Weights of a small GPT-style language model, trained from scratch on English Wikipedia.
Size: 11 layers, width 448, 7 heads of 64, MLP 1792 GELU.
Each number is 128 + 32 x the weight over its row's rms, rounded and kept within 0 to 255. Layers, rows and columns count from 0. Numbers have three digits each. The size before them is the row's rms in percent of the matrix's.

# o: layer 4 attention output (transposed), 448x448, rms 0.034, rows 143-170, columns 112-223
# v: layer 4 attention value, 448x448, rms 0.0225, rows 144-171, columns 112-223
o143 081:187167119152067177195138096186109135090087109153183186151079129128183186120146145065120170066117133148119107136088167133133113129134110139108079124108065150127133098076116150198140117180133149152092137121134203154105115152095146199073142108106071123138142122125137125104175160116185159089105111119121165143106037135138146118103111139156
v144 092:149095097172082164160123089142131114173105168135114145124157090187093120070151106131166175173091118099119128083134079134173113168101151138150115131136147115109125116144157132152125090143172064130144121109190134176147202137133220159126142109105086144080132095106174111133124098147124066174124138181081120085148191051126122139132142108137
o144 090:072115224067125098068118099165090062114140106144116094157150168147163136128134135155108160154185018119141096120167165099168103141134139107112143180161155132160144137100127120071159175162096118135178190115139137119103184078095114084091140152132144142115149144099158105164122131137172175138179176124106166081151145152147131120117121149126
v145 098:096161109098119116135150170130102092124120130054148087137044171191144078103179109178111122114108175176066134157102094107064130153125143105138164126179180119129092202121147090146108074162156164117143163110142202111100072159127152063140103113136121103136154124097072131133110126052126134142137117044147166139129097144153103123093140122104
o145 091:183097196146096164122106107174173095118225138138110132152176103114187082130108142125160193181137102153133143101136084147134183101135116135163029147082115116076149134168123118130108133124146089099145125109161043153120106119135114173193112109134142182122113142116144107137135148148065144124149135121144067119167189107140192136088116121118
v146 094:108153154181167074125117144120084084123106160115084075144080129202091076101176090132108071152110094139118149128123092076106164132130207171182134145198097173122124156130114171073198174124184160114169128138164139160078158114159168155123145104094163128118111083130120185130173128130120121113082116132112151099142174070092112114090139110137
o146 090:102088220107115172134219123160089086142139049092137153121115144144156121077086121139101161127165081118127150153141124075137171187169124103207115162089139130109154080143134131102083084086095139084151159093094115108118108130153104125147116088101134156122139109133150119117137139118123112102177118093106122106188135190153149127144181177136
v147 095:144107119162105138126139146162068102123144083184160159096145118146156127166164149170096127173115143128123114182140132153110134081079150085070080161114151139122110131146183155100112090130106145164070142124118099122135168157112160143143094135123038083111161157099126057098162060103148090178133169148122160110165185098098168074118243120138
o147 096:127115141121166104148149056155113112109180133128130134134144139135125135077111163122169129150151064112130108119156121143131072155100151093061111126173162152132126156144068102077195141189152091125202153099140162115146115093161107135149149171136172177140139127109155101141139170155137138186131128187116141060118144103130101148050087077103
v148 091:107143161090160180147197119147128119142093134117202164141119129113085139164091103177147098109124129122139087098228081090090154133165099157067137116114112167090124106102098117108146065082116112139130130141103130159148138174166080125172099147084115128158138127102170094164194089087122118152131156082130146094136085139111066147119123142089
o148 085:195118084157025135128086142211173124135075137165103107155149082104175157118126113102153162117133151079090175145122103194152138086108128082118116146117105125115121123173136146157091106127158107169100125188126099106105126140142175163089174123120154121078122163114142133088096161198138180089106136117078144135067140067132149128113167085164
v149 085:139167132146127183048121151111141123099163084183146102091139162088154133199149174121127143166127068120143117138114202176222100135126059104111087134081130112119153100086106167205154192084115056096084134162089134179162152142097101091097089115136102110095183139137101145098126126146127112136111140124082073133130124165170160166127136130167
o149 078:153120097138193093148101050125127171127184126107127124111147119090100036116128142128136093140107167129087096128169067144101102127112148145117145107151133127132130136145115145109146106208137151148137139145122000120118161121113111110186144148158124126095124080146124100121128113242042114146128119125141146109090109090129129122143069116115
v150 092:101119161121102084134113137121114088107104164102152202176038139154139140138086122090085128115165146192060124117175132096081120134106103105144169038102157161114108078140140099125121105138129169129168143107187150140130134198095158097166126131159212144089130091132144129168099131165099119133159087080149075130146111145144144129110124154051
o150 091:190119079147085203131118187189176112134109159119090153149144089128152130144155119102133124073095152108205173075148081183151182119076131201143083130131104112130137153112181165189062091138163124135119091183153150162158079180161126179143118062093087076145042139136127118088129141107132117051101170091113126136115112123123120124134143096142
v151 091:112102121156055149139098157171160155143156159159209103100154129125170162132117111099101171078138104114138127170126100095180120142157152145105041031120147151144079152146094168100152131063047137186166168161152151139187144110123119164147116161124113169111178099196195079149119074151105119145110170115122190091125174126228133131150151096084
o151 085:139122080131216135141123150083103125184205121170068140094182115136079174158139200184135102190081146130143070061123171169152087072115106154112206159149152143135135183089155098196192094128187154131162129089180134111078165080108118082137146168129120087140146104117069136101108101185164117146135113136125093095090085173141110148100056073180
v152 092:126136125143119132173112089089171123212170161128187152152156146146084111106143149171148189093113107059162108108164122148096156097089123127121142069113158141092066146060143102204127107185118137178156128142087139159144075183114113125167147120135179119175088176090139081112165107172109123114131117134097054156073104117158113184172086162125
o152 085:153132098091131106067094173136143107088082164110117090091156100070111125165052134116124092129102174122092170108121128128150123169172108161139190139173127129099091141123088130121077163138155102087083116166121069161092069096117219116074154063152090136133113125162088128125178152098083145133166142115141100158092148123109172149146131144137
v153 108:110160105141144142181117133132164183161135138097157089184126184154139156127188078131125103083153128094091088167168157178064145170160135106104132041147132108084143149156141116116119095149143172177135121120136137127159136125095106151160074118111095118143140094185148158166119123123103136112119136103186187142128104138128051159107161093068
o153 108:199144146168088138161096173104186144138134128162123166122166137128149139151124096123129161162075164144157187108093125180152190084103118138156083096087133133100151144107113147196119116080153159137131121137133091155147123171144111199104174108138159120127074126098061129139104127150161166116064109105100082099139132109145193162127131122166
v154 095:092172163145127158130131112127123151128104113100132079151151161154113138087162123173106095171093172107117100129100073088101127132118171083087146131132137171109110179187115156100078144155132118153157129100141142109073174110084154131149124109154139155125100115132135101116138137109123153183149112113112092083171077120141099129141105098085
o154 090:122131151123087129165180120141104110116161115143179164179082147126144149135131168107120173130130145179128169154093104115123166114126077106132130149084101144117133121157141081173150142044122102060138158113124151182141039121154089196089103149096161146193116122154122114154113168152137172057110060128157150121132166116130167125092099122116
v155 093:159111128104171101184148078132177145095135176110177182121121186106080097154137207153106141125128085134117135154167143101075140075107081175147169145091130154175144161155165120110164052145094154134168140129174121145134114165182139150115119132101132121125133109145130186098183110085089147138133092096144143126157146177128087148159129118119
o155 088:157140166094097207158122129090174137095096135133103118134122115148153145110149089125153131118173086152115146077110138194134168169149183086099104120108095135101117111089101166137134184116170130101081133138099176120158142110155100175113150179155092191146064174080144122113120120137165137173101153142110108118121141150150146133089160107112
v156 096:081218111128088113122086196126140123120135150064099080191059147187167126149169102097085146117088147118074109104112118177094131125104155084095169001179173171138126079124103139116157059128087158140135148142157140139124163143118096117110124163119077101123101115119125154176129118177112082192092139095101175098096099135181075183115217122095
o156 086:202163152195137151138116112113141136155153107114150138148167146150139107093142113080152125152111081154153135099114085156165188092108104167155002145092110065091104198137153147170105076148161145154133090124186129191159060190161131157164129107132143096104126108144089113110108146184058147105101112095144082066116133101119179137095079109116
v157 094:205129097062131105112197140103169106138117108127184145139106177092149119141147142100142185137119137110130139104158100126159163136117143102119139112133132043149107148142163000173105080137143081134104134144127169105141107192156072092180159142148116146124113171133119143113103140112103154147141129054137087134156169123169111113153104092122
o157 091:151173064097106120068089150077219171126128162151157098124143054140108156174146133166120064148054112157140140070089142157114138119135151112110136139146117138133104192070069176157133150117155115134103098142152190211097115108161149169142120098168082155126185148115092103103128080082186146161151109152078145121130128131136083130096193092137
v158 092:094184180122163066148089168056077123091108108076089123151154121136106161113093116177114113168125153134084097109134071100131136162171207047172136161177069198166045144097100136082149141130181173129130137152154101149155120142107174163145058126093177116100149103117192152154146172085141120121071096057084148148159152123063056137070101071106
o158 085:132114145134050193184181100211080080128098112158157171163043128140187162089199129079123177086139126104122153168142147094168149123085125137139078138104093169077157070194130139135094112140116157117146136166131182127116113129154084114084140053082119127172188153092129109109114164133147151055105130111139118077167087134147154137130179179159
v159 091:116117178151177080101134094091109118145165179175114144173119121102100175111105127138154100130129109111177118138124093158134143097120098134110135168101216157119122134127147100141143123087158156141176125123091171140110140109111151186178103170112127131115160104110177176147157083156073116142157099102099077121141197103147211098153116155139
o159 084:136118157072056166126126079147105116066099072080127169123147153126189128128111137157064141131127124152065114105182121098130106108139152158120161147134153179144161082098146145106132085196103127141117141207170131133066164092080099107123122059136113137121110130156128074140123116086191129143140155088101145141131063185122084138113172121141
v160 085:122155129117122096127117168111082062081110124102070086089111096148129115118124092118114114121102165135101148128082072123140073147086165109159132200165155092164108138137144113122131079108124117100080163150179095131105115128089183088103126101073083093116170127117127158116105067078136139126152085102109079149163145101161127170094074075148
o160 080:125116173166115148153150103160080155144082111158186139120057137174143197118191169118166135150171100131145059157130145092145135072147108107155061187077088139109144112155112114144122107109083153092114113107166255099119114122221091175111086142136112109159182108115146127133104161171073115120161108140157131084123124124108143093050145163149
v161 088:081144127106145088186178131071163112163125155124154074130156121105077121097176102100108135111142072149172156152122125115187080071157142106108106120191176124158132162140115133089165159143131098136186073124079099134212106061181080210143128109108166158083089079133220185124141153115130170132143147146108140154093131145164123152153139068119
o161 085:209106145131122199190138102087065124120169131094100139128103130092186122137013171102113121155145155150112150106122122120149196164117127115154127156113147131049090103133085095148099061124100206132105197109136142125048142142087100134138147113130108157143112066133104091086096143126156103151119148121154143122167085159111168124073123131174
v162 089:139095119080117151094177130094142156136121143162144173156084122135110140166100127143139102151129140131111115142168138146171157112123068135160140121106152171127139050068168081121151149141080134146110163085099146124104106149127110193142097103156113087195097126141156096170174018173112119104141061105193128148114149212086101119169130206152
o162 086:146145114126108129123123112151183147088162134127105145127153102075119039141090135124107121088097181151067120109068090118162123179136128144128113119162090111137110106144113157169116105176177109163135103147122065155153103153090190132118148105131112169074099152166104112108188138096156127115121142085137142167121076107134141151153154097094
v163 089:109136087168122129064128154209117139133146138134117120087140144079104065124115168155154132120118139097162178069125154122162093120134096136123116140109119052115186078133145090177053196126104168103091120069101189139117128162151119114080157084098096111158111100105126133077124182150113143164139158139135076187064128116147164105136129148181
o163 086:063082102135185060075133149122166145126112138071131118085138123140097107126107079155107096138166106121123096152158139082072095151169158139162153095170147152162153139103110151062168160119095107109142138112119054084144154132118100094143058160172142076105087113113103151151125073116106072161139124150144118169178167133138114126161126181089
v164 094:098105118184148043115146163122111158111160144092172177116068122135130086092152096098140103106115130179150160106122146116116152120117126185170145084182168090114226152088136159146142148128118177086166153085106142178112113074131138146117178148087084085111134082127146171081120210137110105121104145193108198130104098133111161102129116151147
o164 087:114087188120132165103141172121152078120184107095063099107161136128103094140116080140122167173141095112090147126165107118171143077153141100126062081099147113100115076126126143089133121103131123122114115136140104089135132109167129082106102155159141100152107052133171140162170132128121121125157123120084082145135133130143120155136116170145
v165 088:112123116152114162132123104209131107087154108131121114098166132088198143098088112119144094124078073108137133181067142117157147126170090117161075127064130123173190093140138116124141134111121127177077124183142132119163133153151107119109182173152083075118181101127130088099091122166120119080073188128126094059129150203171137134112171144138
o165 080:073078143127174056121138071099165119149242111110089137105127151135116102117163175178157119126119102165137094130138140098135131127116169143094180131206137153122107159088129106102180146103124147109177098048104126115159186078114108056138095150150183154111187159152125144186145109108084107182161136137155071100132141088098092159115046105100
v166 092:159191125180150107132100104141106105072108118090127009144063120110139083137134142172110082127094127188100143168090151150109138123115139098130149139168111140109119151090124147143108122129121140084125155097105104178139138082055199119140098119106110056112118099144129065158135152072122090151149117133089149160080146151125131112129127119081
o166 088:126079186129080164193165158130070051140164102130117159140066166123162127130115174127122183161158122139121106161159126074156117091140113115165078145077115137116151068157101118127133114142159135067141119106187182112138115141145096168115070123111126171161122102111149152138172169120092109153142109117129080119149120147119150154086108160188
v167 098:151089094171102150143153116158152100118123122146152166143162155103136126109103173158071103111168096119131113099097146151072117050132142132080067126174104141141192105139128139156146118143106189110125162036078116162074148144119131136112136096132109104116112119130104075123154118115141120139122152138140122137126122061138148146140060104150
o167 093:108113120126140117119149128109101099141118159116111057089094145104087064146070132198151095175131168076138156179163110114120119146080135112189203151136156153097094132179076099069114100079123099098147125114149109131151114143129134119199108128156147159131142091135123151121172156125057122149124093134113166130139153166144142146150158092113
v168 097:129108112078203131170146080087128169132114161087176158106163174144141133123147112137158220154128106076111139166128154132043118141153108124111174123149120084171143132149084118103105088120152088121104123132101160189153182130132097139193174104109173096149142153150128192096184176100139109117176106120178124102104184054115119129151142185146
o168 087:133149163083083143099083051128135121098091165115110074106112120139124103120101135088148094107159108162053125093086092156101187169099146073142136153139152141088118137120146136137079154162085160146076120130113068098147147133135176141127194124144148162063107105101142142124084130184133192177107149134112147113127165121135144118147130087114
v169 094:120142147163136153077156123100140103140095104095084147168116170116110152148144110197104134153111125110118104107188082138083121176116117178128176175097226174106091118130183120139132056204209115187119160079159149074081153193115137119121096134167127188166123160138084136107081085130142166157156083014140042113152091094076103132177113125063
o169 093:174134133139070151139101116172159133056102142140193142202136123131150119105111107077162104068113121150120190135102088126133181097116140126135074122130102168143102134110082126121103149094111090122120119188108135196129069153175141203122153087106110153121111166151151075145116145125120142030130105098145191090111163086136155135092152145110
v170 094:141173146172123136123143142120178156109140149121170134223142109127139163161152137155135163126146132097063095148161129118090103097136106035072201070099150138129043140099125071134148104080067159115133140141123135104066132154177135141164151144151143127142115131128134099181150085157124139119158078061138066138115091071106112143129132150047
o170 087:199168077093056177134090156110151132075050151184120145114096107139108147147062137099145067078105158134148145107125151148141143113137138167136081128140094109136140142124149159125076113186179110160102106210104135176141085132157167154103151108119099121096114200128095124067119171111150107090111153086124163151115111175141145120144187067121
v171 092:090126123104160129161140060141133164144118149107148177081227183149159093089152108119142102114076113112146106146170149130115122154100094082131125106131108093126143130146109122213158174099073088180104132166119102118120077094137085137119192097137152054113146126109174189109105121116151166110101088109086088092064152103085099146159131116097